{
  "vocab_size": 2048,
  "bias": "all",
  "init_std_up": 0.0325,
  "lr": 0.00432,
  "lr_mult_up": 1.31,
  "schedule": "wsd",
  "decay_fraction": 0.48,
  "train_tokens": 556500000
}
Each number is 500 + 40 x the weight over its row's rms, rounded and kept within 0 to 999. Layers, rows and columns count from 0. Numbers have three digits each. The size before them is the row's rms in percent of the matrix's.

# layer 8 MLP down (transposed), 1536x384, rms 0.175, rows 1374-1446, columns 288-383
102:449485530527518494414450556468559515537549495543479484523491557495532483486481561473452509465513510509504596426545464494511510431492536540471531529508485482452486536507484534470558504544488463545420573544419500458431497533378477452535421496593468401479460466521521442491485579519521490497
093:436453454488547510574574513484545559489486552467509486517502574504506548571492469452459505488446500511495494487476607458542510474460467499515519478534442455540496516551452491532499477475437542452514429499513518477487527530440476493462457487502469488454507577523419555572521420514498505513
096:409494603537484480429527502504498464461525491463513497508477469510557525488490507484440479448481570493426446527549537481549490516466543514545530443487492503522495517478524492472449518530540449483463482533460456480465555523565426464504504499563491584569513567526473524518506485461487535539
090:504425563435474521469412524497493480489516482490514430514544549496508484584507497463539499414532589571487431498549458503546477428548538434511535503541524473471531403519508510492488571532461512474484445394503507479519446464544550488490524501499488519469490498463489484486570497533486533484
086:479503543468505510498563487527514508450523550522492492461472461472552482488527497550546524429552477480510492500493494554455515536494474491603461424458484503526431522570531491473515489476522497525519534493547484472592489452499533451514549511480512515491556433598512469460424538483471477558
081:519567544504436481408593544489534517542519502494504510480576503464414529428508479510428486477460452516528547520512472478548551497577495552432514467450548520556543514421495500436496492493487572435480468537523473402520424440501541507474480522515459517484534544452492490429470539494522451548
088:520478571524578554523504528500412554490485494522472483505479504406448406497497514537516452567503491485499486424546550438501520597498541464529537492511550477576524463544544541481565566569566483485511474471517508504467510453416523503483465505540519606509494536498447446477506457522444483529
089:565586464451501482533540465543422495494547445514445522580507467513494511545473535470514431466489466538492500509401468536573539494477441482560502508466491506472500475595504464460470458481550531509447468469499485472541548486468522521363492592571588561480477505533470488463497486437536532522
099:554479476516458472545479508487498458517407457451451547461477467558473442533494520500496444455549529563569547529549508532518514595479531531568503470542460543444446460509552529515573453477498520531491501519467535506509582475503542478545528488506523512498462484495537543492494466512505503482
096:527582538499434448499454529475463513505475482616447450547535494429533498445556488489415434568545516453494484475508481474542536544518490486495485461492516535534536512540551523533473499525391545563481492488484473444490443526511495539408519512489565399470472493505442444480499527400445491583
104:467575440459526550527557501534522499431515516510464551438522443449507442469498490419473552481476509492496517414464556423553444544443460559472485515486550425521464497383517541528505529575473510516499452503481519470512542527542522508452479421536496464482624503496485546524567529466517502516
104:533451517519528553404547473566549535497466439526511494432500505480484444566504527478549390486440493521546548504505537480505573549504617531584500504454477467561572465508536485449545569413470534474476521504472447452567483469478475424503525540530533552529549503470473515572370505501491496574
090:497526518419529482536524504532430453504522516407476547571536450443564502483522513514495465486535490476502482475563520496476431476474501591472471460461476509533502427501527532546434490491509452481449438507540488499514430523538535501508480528469505486521572508557497474552453532557475468459
095:533487444523436562489578487508515531555514466552555426509529455511579500424564516490488502489467525531440546495423564571509560566514516505417458460499542520535516484481537542452531448508548535497543476545475492511434471469465501534507530506461452529493544509571518545490393509493454525501
100:529464479493529491541488521511451523472450476498459586569491511495502463550570563596512495565496489544466548576492553445559572517509487503555557549534530490560509508518531532473537551524522429533487475524557478446507511485425474504467510531528518483483515506456456559502561439517468474479
098:442520600521576468537565486479477454517458459542572465476482478492534519509566463493488554490489479492492518598482503463454542404465468520542506454442547507479530500501460484479473527464492489465441555456431558481496437504464469532430517570498513539503446511467516493503489549627461489539
095:473497542525480525494498514587453468481425452542468534533427506549523506522485548481510468469450494477413499477502488539506481553568529446493473569528436437523466510482493557458560461544506484523446527566488535496515509470506497455511538493462483430415510510493449492487511514526481555526
103:484529487481541526465447519488470487516501514478577438556512491501499494450489510503569484559552489507507534534399559540444484532474465479481470463509555513451526475501424509488455472508541488478468513486438510564513474514483470585463532517534518434488595498462575585528527533429470504524
096:550472453541496536468463499550529500454484415502558461518499473504480434496484523432549533446516509498513487506526539472458488472561415509540515531537486483544496542601566455487442540467451534448485522526511495404501485501425470472409592522532484542440469444396504494468491468474474520446
100:540492471498459487479464503501546527520513481479500602481467482574471500505526555520490541500529499481508505473560530484516469467501511482490558538562504462508497461404405485520597473475468471547477433462443521462544454506473471537570433440473441570492486535583486457446493576463409595566
103:506447471522499476454532489473490467441478563488488450545498554434527494544426526528516516493542518491484479490514482569430488532454555448467487489494558486504538541497572537422499543574515475458525439486438508501504460490473541538552458452473429435527494470421473566456485554474473534508
099:551466499500458498499459453543523486425499527422453529511515491483457466449489518484520489517503495517490434412426490472517426494457491464466508495518527490522510482499485487483498527551572497522513540518447461462478543464503551461378582456528552534438465490453513545518509564526522452465
109:473494518518492483540463424448555486518410536485502511550493486438501501510527524506474516523516439469479503476480536570457493555455506489506536501480452443523468501521524521572531451532510556490501482452497497489511482519464583459475529558487516538558585538481576493466467583509487513501
106:420489493493544453494501487434483506495458540536554466433521562559514549563535541431469539537515487469426399529526493489502484544479525592480556496477486531441449479468544488525391523507485456524545497494487425494460533524468538507530479568513553483505559509540520504451572458535459457462
101:475489539543457529464522498463546482521477476475486453457530551581516454452466505489382467494504479511565513503484529487550500484489498358513514480541504476585449528541509511511592517498576559492464470510494483513458600440498509453507518495549488515402466542418505462506478476483471563499
102:472543456421484481473522549502503511506477496575460532496472502527505446524468482462496544406433533526419506531540546495481504515518459497535536441513547502491611543475523522364505579546475488503523485488498521543522533537478541502532440526507460502548534489456535507471572565524505528461
114:522515598494507522494541575476483615464516545489531422441541528495568515552536537515556516466536520402494505498496449514518472465486535552521492493494516508456455512504546522562553510516436519515624497515504467442489403464473492531464525470484498469501523447497567476561537502487513506516
098:506500528537438543499524500525509551537592559486449406518510537483511504540464413454481432498459491426543569522473477532444495520486472560492525461463433508498534479447549516515512598559551489514490495434562480535520472504545417500459550551577565567538449487579536454495516487485474485531
102:534516530480476441543502457531571517475452484538506606536503468523512489557548455456558540565461502528467578488522495486533523406445495470482511482482494543559492512440528585513428527531499555438538457468469483515477413529462505500523471541459533504516453478522470493484491525449375514466
098:520482492487532440511471619553495548550523476553435519529485499493523462498557484520545587459438536466461499512441493467476497535487501471505462588409535458547503547507495431523490488548497437518484470569435514576491512529463474526480475561449586571540509505521490538547517537495531525519
094:459484532463490486524533549591494509476442468459424490438482535530472501435431481472569510526477512540522519459475574489438456560494513560534508526518433529469609490454526520482515530525460517470471471477549528490505522486421464531542424572513435416528485413446512493538491454476480492497
106:528394624530470474473526433483555448493516469460427487505530442476546501507493530496481523455494505514489429506480515477438486496510508422515542497536442471463594510551493544500504420452440489489441499513433506470558601529462500439530476473571501543487428509484553469570484503525533466505
100:523519423530485503385477536402559531549551509465514462469516478520471521523471449540489561489468456451484487486430480525518523446529563471463496578469487507566486580546511473454455460528491499588482451500536413493515506455608462439507501485605559543503443482471527541493444533496533521549
097:528506536446487468485466484491477523467476539552538570469499455512500495518553535486571507502449485502499528514454471454494553534481516538493459487519447574505511500536496513500476522520605492487479518444458432462473505497469445497487508508530430456486467451423501546522453425528568402506
091:440451476486467439534478526518505520481492434443399463497467538513481485461613521476505541530513491469526444522507535495456478466570496466445451537463548495555545542486531542405500439453543556547561519520493531528523514566555558462460520539493544502530521448523403542521516532524524563532
091:539560538523551550503575497519510554506461559479524515439508481487471516532532499566502495502487512467456532492497481436494494541494463462494496510534473476447513401521498460565516490509502532506519577495537437476470501534411527445466504463461476515426544512511496544553423508582509531528
112:503478496538432393457496499525512527515572475485527452588487438481531562505410493535506542491566491562540509510545434517505494522523548524485481465447444463548495469535523450491422495574527430509497509561456501526526565480516523566536464550516502444513473509499491515469488507513536495494
107:535589521452508442548483520457477544508544443488491545531505456447508603473510469502464446518472534494566468504483497453525487532611526464531431570522445572516455484418506445545536555474461508558526458469509477483472544539492493522470523507494480482421512445449514485479532512489454523515
096:528398537533506513483538531438551579549462496450487472480531464542490473609470521518476566442493413487530474592462470536592554473512493522588499537506524470440466486463485513500503484473548488519505404401502533437513461505522428474502467466517534499456397454454577565525510523532562523514
092:467625478504536556553476530514505497502529483486451486438543423492565537546524527502442547509506478477502494458560485537517496504488501558543511446530482524507389511529505562536523483525475505544513504506533515476432519512495512503470467493463568506431493434536510543502454515616532533511
091:505532471533448458471477494479519547575468486544548505445536485539463501498486495511471456444520495574466532516456518481492570499462564490535555490482484480427533524536485502579489543551560464496458559525486505527490464519472499512552486470511552478505483463420448515424617499495404466455
101:404525463519429474495545481464506489517449491400501461551510496504444499483440432525435475577477481484503490502526513518470470533537459483534541470561542497434476452491537521532518515532478464536489531452492433532553445444530519582511438475467504413510539456507525446478504535457520517491
087:484481524524512493461462527496535510570469460549516461441467467489490525435485447519527479490450483515403450464503556547459524467506531516493457444455514584488625459438466601544528448469536506505484474465417462452458407418440516541513517477501541574472528433504565450547538404534570515507
108:560432521534478497463464429441562518559485587517444502570478433524501520437524453451517508489498451506491583494587532476546514547483443487503560445500514494531509479630537451538530418526375540509509489487555545422588463580497514478516445521524518528537531484538511488485502453547473437528
099:502490450536484511512491518460506509537499527510532509509533473491516523649587535462469575479484505467520511546507450488449497476498473524546506496539483557565514512481479528474502530479526400501542551490456563504435523565469494495489490470528569470477486458528520515436484508479475531568
105:498439457470523521468445562435494513585499471482564545443459505473508530455558420490448496482520470516506428469507464447544434551534492479518493516560544514557510514432523542514471520506454465516588504532470461513479473444533584489512514476523497530509566409448539454517478485524437484536
084:456509457447524430488536505531537509452523448447515475486515548452419519509503515400495538497567502480568488492490478490464481502604491502571449456524533468515445500531443485527472478534563573426462547471529479531470501463469507484388487545450517447544500511458485535523537551463384487523
099:537441547450459473497594489523475395487419444510497448509450506530415556519448452492458459384550543562483486497495556592506490575442496448460491509515489476442465496487492500456481442516515535487453410542413539490498515570528494548524509467480492441504446468480483406491541471565534453413
106:534518497520540538568475469529539488527504415571510519503507447473388486496515508509493567565473558527473615497497441517505454541596537473504554457469508484525525429496505481486495508456489475539520473573480497397472557497473462516516555505516488443487569544452533461455472442474560430563
101:525476451524535459514464480525474462509542492537552554517499471528503460528542530424474405479449455482443515454512458523516566515535569492521576419469505469461593454519527411505471523451503499513529531531514510467486537562539461489546525493487542515506444482569518490454468513472493512448
102:501461487469480489494532482466494486472443501542476426509473509582435464576588491502481494500559536511513495433458500451576502531496546485440448513489492474471503477533508503551470536536535512501550419481470444462522530467524507528498522562530497504565552457495465425556509466513512526448
109:597483531514444478502484486551473499484430506531491553533505495466453483499535510527495524451478489426541500475521508472497533504533442474478499465488502456502480495413476514495515480516572544467530480530507477461512418533426435441490538482483527520509476541500442561460416495493461476478
086:486495492556450491438443501510477535487500558503494486508452472538547458521602449467481507500527538585547480468492539533505462429482539489529540468443428491450502529506525514490463490561540521481490508551463493459506618476457546566485534505508472463515497471476489460464460486510485471518
090:466506540445501527480481493511504514460573490555502462493468515511486588496507529516519483548464477488457506498428502542514521497481468437516502461465490535467520455527520516489460539534517519496569411504469455526453565512426516482482535518533427458486530454514513509434488498500476518478
108:497540484518532497492493483543385449646541536572507526463425572482478559484435446529496517542535479504435483518559542490446469499437542455476531482435562493481546512488471538479510498542470497572462518526533447422506512506466478485518447576462490543475485482510531461500489516477463490482
093:527486514470506486535557395500538438546513554475487479518611439552492434562457530545495536482482430515441502549604537453506515473556496491535543447542521507528432512539431487518504505503407473450496538544552482434482558503529508520519462479517498490490496537442509538440534419458523547517
106:462425455471470490444534552494516477473471470499502515556552506513418490471461461432518479545473500490518494471472492431541459478460530457480444608513557537579507501602562531535508584542543468533457494493463513419546434454461459475520568468498561548534547438559566484513469495491532477486
100:463529471581484511557465498511511478512516464473505598409521499441499562531477494518499495494461429492469446525518481496544512464497596491512541453474511477478540482493506503473483512483498525479445508466542496484542473533515511511482571479492534476502475473499508503493462520507446510472
099:408462542451444539478551478468435528419512485434538488540474529530507452516467531539465549494496439569465471513473544456501494509464472549462513519558488515532563484508522597470483512534563567545497502452471491568521555476522451488469475534536546483491500415474472578471521519414478410539
118:471496456449476510422417548605485506493502537502521506483499518489546475488515460493549515566512511485517489549513482449404463508489469533516412515483483627553455525517508460560453548482488515519534470417448452477519501488425434564495486436505473433481476498520526545461441457500503561529
100:504508469563510533420557494546496538488481512525468506477484505467533478574465513441608461479505576543491594541487498551507490459498470481519494494410547513521454525455500443514511540577552505447431527496534562471531543481507487457540482462502528510519450574454468494447445541568488568461
099:416522463504502499514519458505527571448503499478578527571499501512570490490476472517562509475471523493501444453519533590544506486549572550520456548416531516427537601446524576571507484492528455447476408550464506610507446431528485530534547511480500508568550508511483460506464510500524511537
104:504491399529515512485487549488504512480471540520473509464509400507534452519488528520513471540522451469519503454506529477591528475605546543517451470506505508539432557544486549489535493534467501486522499446545511470485422526492436487489530428536544477519517495564486511479479505539510486509
100:464534465475479552468491593504527554511458420543470510418518567479491499503459486523463496475449499463481494520474449526540511461527464442518574511461462486559511503552489485535484528462416505502521547502447490527539488495532555450478479465443540487594616448544504517473512541494541628510
096:501518490555506470555500433520424528474495542504412530479490496568500533462504445456576494458481494516539513466585496437409443541538501507496455518521491516438525495454481490531504478526537537514572459478491448519547484522520480523539463467494480473533488534394458489550516499532514427566
089:482401508507460436456519491493483473533525527516507475493524512436477524465491550435500499535508463489519480471483468499511517433462524476549457508508500458459469475511564470516441470509517561484566538473441469476510528532499498552506516491456492514446427490463550559538508480442613560458
102:432530586547512440497492465535512496485528470511488435501467584461494465483512491411534501461492514434489505499526607513495498532451495504481451469523528549489478459516586455487471482483542511525497471484451467449479497532469496460486431512599475442511540525432473485571559459519481575535
112:552502500487488516469556452481468485526487503479598487565437519492481516526503456488533486532493470513577505499463480520526526541509417471479497514491497488440522524472497505487543570547494544448431472501526452450591449488522470492531511449505489569467506575499514527448516428432526593545
106:479473479483498507451512476531489451527503580522465498459459483466505435439418463486507541503442459432533555532474476466444487412420472589469473497494508428511517462511514441453497489523542534586569542526503489557536557484518466563492545525472488470492485517484499520577534551476484465490
099:494491544451542508508507527536462466442546429519528496520467432568512503527508454522408490492547529559516563467497508522490488466491550421528543488457471470474465486582423498520578473566537523482560465469485467514503506493497588457458513502481470493483438435549494499496508425497522502496
099:498464509476430494444468498476488502469468515484559501498577488513560506503489491541449555502524513441530577476531541475489490532462537474569558489516514501519519415594583508488482530443505524519482541503550482485469468542543489454449506396539448474553476446502459530504517504464590438435
101:508446523523445525493557481498481484519464511474451388567511586459515528479517540523485481490558512472536555393523507573592517553467459477562470515471492492513517521499480521483516482564486547556506460506520462514470529532465451534543456554504563524425524403523498518495495526524520522476
096:548475491482549473481516491505442472474536496518474465552559480474531519506526540500546497450457553487514493485524511558531550502494481496483415524414555481512586433461555535563540546498529488482427523441526468487445507569495564530566528419544510464513489524553507510563544480524526492430
# layer 8 MLP up, 1536x384, rms 0.221, rows 1375-1446, columns 288-383
100:455566545502489455509541505445503523456476511496458555532534524550505491521553494541550481527444511546535507580422482548514503471527474486568497503515517504474508548474547518510523536539483520474404517583521571496535529498527484481487441478477485420547522596483519475472534460477460461509
097:499505450599539475463438487590470535497497487495484515532516591532505459548506485516551483420538554486513536484489517445498519443553550511508512476539498578493457501394503538586491518478473515503456504511542566463520499563412600501530558458408500481465533483448442523438494476537468539567
093:522471500504398489507459454483521436514574485479492491527495523504535463526549488469555462501580528512473425488570511485446454477585421453586486441522480480463549567488519520461508486558540456502423559505452515454491561488580486490540497559481491500515508520485475444463511558492497441539
086:435554505456493489598468459420498436520427513547503509505482461483531561467447494514496472538490506546482495484463504482528498462465516480440530424518560532471508437515499517548494543537546469430530507516549491469473519490491478517529466492481483471419515475482527479585573479529514472441
099:456468472435503591499506477513496525398486537440500511540513471550504497494516534471521437399551501444453433479496495555509473453486503484493524563496526499483433512458561559561517481500470455500472465501502447502546535519530477492503446431587523522485506529529435471500537507470418452515
089:494449468490526513493492527487534470452512489598572496507556563502502507470505519507602490436490513559480478512544482506490506519514445516437581502511526494481566523428584513483506462455543481506474499468469515486493515465553486554464501421524490508453573458515658531521491508532425455461
092:551426455556500491537559457492549489487433511467529533430449439470574475513551579426500499514541514505507531382464496495501511464446448506469459506445509482489499557444460489501485581534474475448431516499524469519469446535475502411469557460463476543543529515437475521575507465514485448525
094:459519454467474429570528508505531457478479515600460473485470545481529495522470563455559486499494530459497494396473448441445463479474530564513518464501533514520476549484524559460554524444458517531466537562445556526444488584518548454534485511505439500515474522422514492490537450465544506537
103:498509481529459480473475470499465481447459517509478471512485536541504550564464522463538474562435415476503519504568456523491478495508499508475501518550519548460521476501560486490436511472529498518518407473473569500519483491511466582464504447576443528536432435544523534462415534494476497547
100:487487441492508456504486553453479446463529540535574507471538420483540485477499481505437489499433463493519546485416478450468499547436506564476460468504497490501515574537456513509515547523441439546544537510507579491503545475478485562430477506503537497543519430543481497573476536493494517563
097:507516567414539588552558503498538520524564495481488452529440511498560435473507524477457502458494487523509498522526513512531532513494517513531523497479519498560505505501526477564537574487488510464464430519598488480562486453491518519527433522465505511485504476478561555535492455515569467526
100:495463501509524456557560523492480492490415474516550473482449489543515463498487509521479424511578432551534403459527506481455487524498472479461578514485507523457484502568585483464494553482488551571515482500519532497454597460441458521501440512546474508404497462488540497490511447488531534508
100:518542518514524436526431498481543490474541483490454602459514558514485521459544486453470530556475504484494491541491508519491464569542507503502520484496452506463477585476487563514465495497454516518518575486476505527476540485435448529447526520467565483502503583501546485542488520484611458533
096:528521541506482525475381460455515531547555508489517447533403521525444513535473493459516517548516491422479540532528529449453552467436522444596519483545525525497518521609466544577488536476442596508567536455460484512451500520553540496453505483437485507549491559546548522530493488550551548549
100:535533539485561399440564548530446542546524501603529536540479514497582485513445531564506467441511518496494588548533510498432493446465494501527413505534509493493445534549484443537498512503535471507493501509499446523373566472456472502498424484515496414523528468452512495457461615519521498519
084:535462550479523514527521481511488505470575500463613458478541403470529505510480517532503586522481562480500506479482504474480545565505521515485420477514478434477534511522486538486517472495532492513604499523503512537551468436501448538450452472553464476561542483518528537516477558466522449493
103:484482512499523489468433576508437433508506583520549499479446514513547528567510544547464547455413509529487513559483472501476535488564496514573479436541561494553481480554500511510566522514493425504540454488513467504589506472467454525463561370525493418523514481536490526472510485511462486414
100:464504554481485525509533533500464548455504557511503512544552398465462490426487488475438493498481477472467533507595505435484493512601469473504437530579483497477495590501547534490524441487455531486514542589499520489524507470455456486406479461492566523492547488495474476479462507484566520538
104:517481535614520529492513457537568507535515546516526461528507524532512502541434538450491457554546470496538566488472520527500560510464577572390522455485493527523490561532595475540441550461531489526471468423521520503480497472465500532507492457544512590477425566578489461504462555469530510507
104:492530501517506523462513494499531446520529485467489441497455530442516510520501546465500515411477538588499503494509422454516494533466520516458506566492556545471525537540499616494492403426500487508492498499485461452458495515510477506499504455478554578497514550433512562473490434550454529464
102:488519524518499561540568559491469514502465560521527522473499539568545492518480538479525495538523519456514475494503527486573471466481488515463574510462491520493446548500533479498561481466439544478452563530488535557510473568410496479466553476461540455477539504493451477506477510582611497506
100:433536488547531517512521553427477525465503505522531453475449541495532471496520482585568488441438494484488491502483518439492525540517550441423552441494513515498464572495436594587473480495492535399512463457510496555478449467542493517471467468512527484543461474488499551462542437495530518492
103:494490621488516507513441534515527506477488545476477466481527511466539476480514489598471489490361454533426544531472568570532526448498478474425486502522493564473548567485439514453550498528415503498509511465527562564490495469507551475461566519514466531504505439443394595503543502566513526515
100:550538472522510527494491614460495501484555476435547549489519451513517540452508444497500493491518409523476449524515493482491496464462491556450565505485459481507517451472517495458499515487520501464468491452504560512555504525438523462484544507552457531472487523493458533494527403446544581487
096:510495477445499472468519498525514525535406492531581465474496417516538522498485548523496489457369485514592467562461478455518466424523545547565555500502515513517429467507608438509501472455541515533476447513490513505472521391503504513511549491524502419503509493418497499490481446496507514463
109:551530501503575565555421500462523445499480626467545436481436500498483563560438519468508512441490477488475509514494496505534523525539409501485501449462498449413576518498441506450500461438441483460510511467516492517464500473500488531503529493528493478544466441482472494507494554456503471527
092:498483530531484558453497471516468480463385561498446454456572449521536550447534566623527489537470470554496513503468510489495498493411510557504511499519542600502442488515437462429519504489512517520456524495474456490488582476494415560485489506472499407474494414557482472549466545536507558438
104:510509531529492474497523496480522421433538469480476528557522384462551498435491443485511508587504480574485539514517459504511412489415518525515474468534472525566493538444497556491494519502430492478538508536431521539511470483556451493446427495442513534473410542546460511610538496503556459564
094:502481515473451422528566529516522511506486513480486485465520432555476594560503574499542515520487471521422504497415539486461530488479550503439569556536499512417518444507531417436530539458495513470450502544483491573504489538521503452412546445453560515518445486459529473549500433466539518488
097:507474501498534507439494580508550484478529478488513485571586537512459550544551624578543432552490500530495565504474435528491499517529543494492572451460441497474481463499510508601489517486510453491531471494545420558499465524490561510495542476486430507479496490439516506492517508497574547492
099:485574578445521498588568485500568458573474559493474517490550564451501458459478476455510557419562472509497536485478450532511521466457522502516505565427460544529492487522551472526492501484456488567502515497527429522524450453457547460505546519493479456491555495536459553571536492541550526485
110:550493473495492475472435511553482473474487514520479518557482448474502523518510551515588539506443475516493516531489516547503513468461497505494423483477457572559498571467576478451493453525455509481493528476466501522468516529489456453526504487549448476471493494564402472531531499557496506511
090:499506573521462521491487527460492447569560517502565480541528447448410500497497433542535566423498449473510539430555432565501483495480536588532401535449513516553542510468479558519424561517444566536424518515522534509544500540510518377547506492465431540498498510572478483492502490540574484471
101:470515528488556423565505477508617475506436556500532474530448493558526497561521471482515486536441517492543449430499511468537534513472444467541507481483538454504510471424528536576544511499430442470526455411482472464566490480457472476543487484490550446470452543565508524516447494485501506473
107:440519447502510495488371513500487533445556503476515551498440437488559548528476492521505485541526500556436507438571518497386484556430472459457480478473579463462455537486546473492541442539547471534470541475463495518497566492404471484513514542513554489447508440520472533529561492447515485502
102:488452490517449474506502453511528494539583522494466508619483462437502497519392460457444485491556491519440501544536469491536501515495542530542509474447503480579459545463431496504509536468555511485524613473418499480509448444503488598565496560522600523496582505436479533504492450493504521537
100:451508533447453499520519474513475460546482492573555563567493485582517521590488457489472447587492501477485493507516434530490539551497489484518514466561595503559427533514492467518476430459541539491490512511560489490514510512510549495490529566536444573466507574468490492518507488491500521551
092:489522554456535432457481411501482486494512504552526517485482486507492488470473414525484508567500513554444546510528511475472546511472499499501486579488471489539485450493512556509476517547536522499438520513486491519530510527520529485493492477513453471442457490500491517429505462515529512511
096:448472587450492497522509525470449480424537469562582507556492475532457487479527535516507526522522537495528578471493469465516446546512452483621456506528520514500477495481515519468582454474532532431425519542605514540514384533469539451407507526492426493539483515437458482490499474544549591503
098:495519518493460509610590456517484441463506500480519524561522571427505566488470436490550516518507491493478575480476536511497548458525522531476448496476513444473473465454511467472529486520498489489442538530483528533488533475511526557400543509522493491556487545496506443501450468472457569577
094:477599488486494473506490541458488497438481528527490534536498467541566479502516470462507480485424469541504481468438464498528449456483453459412546485463509519469505434481512541534525536513431421550452504544569519501449462524473529442467481500573490428511523525500493510516445425508541437418
095:447476575511443463546495493455529563525520472496499508493484500499564518529449521516444495412502466574457559591452462460479517534481462516534499496548471503538479512483541431522500499510488465549447586556528545478529446464487429435398454549575445474518414601506551564508514467512465498502
098:492440520527481506553442476462473506474502555487476477427444546465580538531473467523552497511506451430447545501560471456489477486495561550559464481521523562487471563530548496497501560591478509512521558455510566522496518461498496474461464498521464403506476486418456516520548550496569506538
099:472427541587472463434506465481507464508529504548510516492375479465614576495481550512512470541504534555558591478438510525539499606533484534507491534533523488552552488439482467563536426488553491503501492551549505501492454588520551527507501518507558460483470400495489479527454562446433423493
101:504489510553508525567546501445474467514449442496416501480462521447547522535538502528503488527478532507552556519426428543502415479541483538556537544538522481501491480470510457528503514526573510496512532484507536532499527515523624453459504493550411510552441501466494461512502535509561580461
094:498539590436539508499548523488490519461459481516492505478505516481515459469514525467460501490485433513489484461519546526485476482475494496550523507559524515422567562488485422503424576548497489543519486519488492490550531506505549562555566513466463554532533555486460470470475540544512570531
092:572511491507550485489469477412442551478541593557470466471530508424499426508447539552488484522474451441521524555507511484545556497474572455458506501507504579489511501438489506566547469519523477465480540546520493508538497454508492545453495497498511477478438492496535571427504576439472490453
095:487532511525473534482517517463559483476544429537523421532453492538467564561504539472497505468492582509517540514512520518524497506446543538462552549466488443503389515525513499550480458506444466390461445398541536566467517489529530498506504512571434495465463498478481415469436462490479511495
105:526504489499537492499458543560554500474474521493507538528456564543506433557497464491518542516423467505497546436487446533548529465559524536474578490429552497510526582424524519494569540564500518522458551500415524450480472475438569467468526542566498506531442501510558492523507514498447538526
098:505552541458474517563506503464506549480515489498543458501492505564501486456499424438462506475488453652459487516463558448524489508533487551488572419430511508511447527521545488502416508522492498552499543492519460518434463478522443504535476571503579506506541480475443454436597482527538542530
104:543472511454474491489533540468503469515429502462446503470411488536484504466487483471508456462510465465503537559504488576563467530537455537410499461506470479499497440502534512538490469576514588478463523482555560526571475495503492420438554457512528447502485485451513518502484486563546559460
089:556477542448549484564531548508465478463547523545512414530490510542507499407503434519502545505573481544523526476529581510480546574473503492511489493486444451551526552558490525466398488576492511496572540519441462500423435493531501500439550484498502544492469489518527476531462516470518503519
104:430550452479459454526509564538508497479485460472491415495481446516450453469556589517483577494429541481508470435541471444504549471439524536562513524515516504509464516525480518390472533520412535455486554541478478501516479535556568475489555486543552607525519428544463515527471531557509539501
101:534532504511563516500467499491521472494545458502534474517541475497547550547440514472463497433607506489473528514461472507446475481533508466495453520473565506490470431555450480539466433418506510463448444495587489457471436516497483543553511494419500545468479595468558542566456500480461596535
100:547508441438541493513406476482457517523526536491529430527509533469484470451538518612530589436482421422463520493476466463508493607476509550464509523498542513569501494452448521523536479464453529496491477451525466556426515476441502556491534485504438424522495525513497512436552513466589475503
098:507468604455528505556553536461438486480507476518549442535565501577506444526441507520507465458539518538425549448497463506491558443487538476458545476512538457541538475505424539519539541492536621508443515427457490515489529507518486470469521509517527600528467488535468491500455494514491490506
102:413473560517501490420511462550557440492504513532577499432472464516540460582497553468507552431457449592561489510542448520544512509504503468474498581470524489537494489557516439576450482499486567482541497535533529501474551535490530505508503504425524490541506461495497496480461473496481493514
097:485522497512525478543473507527444450479443382563486513516497522504419430412501495497511484479482496509495563586488523518439534599545565540526492568518486479524510439499441484463431499453462536475447549538478565454543486603523457489533490528497553493507468446545491562499549501500484496473
106:493415437512510530478398507509456499538481536512536449445461519513474455462532416495565498502529557469503569485521525541495483519462520525491469507507452579520422427549478493573495485475487468521501415511528461492494485549479512471505516564485504539553486540504483444479366485500491568519
091:500509515510528512540539540448473515568527569485521475521514530498514508512455488502533492544580519505467504496524467511524518485404483530483527477477492552525472469432520530516526543512485485542414513443469558576533538488470526541543502552551418557494496379528532571498470554500534564502
103:498562540437507522551548542445567491520531465469495501468534485534431570459509499475474474438476490481486436419509511467466517426512483487423487507591529551450543548482521460555428508463516519493414497492492505433552475475438519572544530518547609545432503416493523548525494513524504536473
104:420535470547542501544496499506507549481482459485497496467493541486533462435562528507538473405437501369522525528522490560459528497488484541552546487459457465496507475527551438480476510519557545520490542534540437475442555471546532473522479513405491542538478515530500488471457519489470532499
096:496559553529481572483499439516465482460532556502505483486505482553466504536472488441507547440534485519523504534497519552503499507551494434465530518548506558445454529439465529448471468518440527548480501527559534472428496472531446499478470532521456557418483462506527431524382540528509545537
101:497539459463452510531439555485485502488527543484511471532466553483498553512487516549465539502476480515503517513470413488446481533521466500558536449457460466485487506496485570482543519472539474457529466404507529558485540477449504493512495473582491529571519516476451549549466468486563475507
098:573567479471529447593517479512430486470415516477536470575472480541464503509502520479523503478495562538471454432442398541517568524552449525472482396497500490496514526520438494487497484549505501496437456502500485505430457584478511511477549468478503502607435508500408525498537485441494514480
101:475481457524465490377554456488519525519441444470369454472517530523545478563482530518462577499493539596503516531421542541402447508518529572482482529485520548502459528504455509472565477446530442469444511489445538488491466519465499476488521470531544466495555552519441476521503477513520544508
105:488464461499540446497465515458538482472550512543496431483492510460530535504429441429569487432518538543508481453525465496536477592542517474429532468508562487476419509472414409457533517537502533500511520444491556515502499546533547548388484504495500532524551503461487490507564502452400563508
098:539494478475530455473468469522551570528483485496423578485486485527452494503515486520456397560465470511614580552473535512512481587499562460482484516604429514518499502560451445540501466446519550550502456494535485507482552495484568487548554495487488411504526539510507499515510451511487540540
101:507490501464557530504429504481472481549489504502501524544475400465582522478514520548516490505438532489482564435480554424489443533538517506427428492439542483519437487487476458522511526540513383451518527577443546485457458445543500483562520530534485523477503510561448509462492523479448523508
093:492463521460516527490540492501482434464479512522503439526443520410471540475454559505526522575563510507490505512508512576498449509444482516500509511451485504479476534568483545474487495498521532478452492512550485476474529537480493440464609498492569493509459462578516484595506517491532455559
102:525493505461464562482534504505546448485513536503538500493544505476568475553503471492556558498499498450500539592583478495439512519410526440531542485532524483460513550477463473452543513524492505534583608449510513491544558486485472511505556480476515427521453444490513484504525481522525451575
095:486572473498588466556462544447455544491528445501460470467509566475476526485508564494553514462433476433519448558518462492518476434527597585572482465472484420496495413487523485458574523549471536502460554415470440535494561467538453593463501478431473509526536510491443536515460568536486526523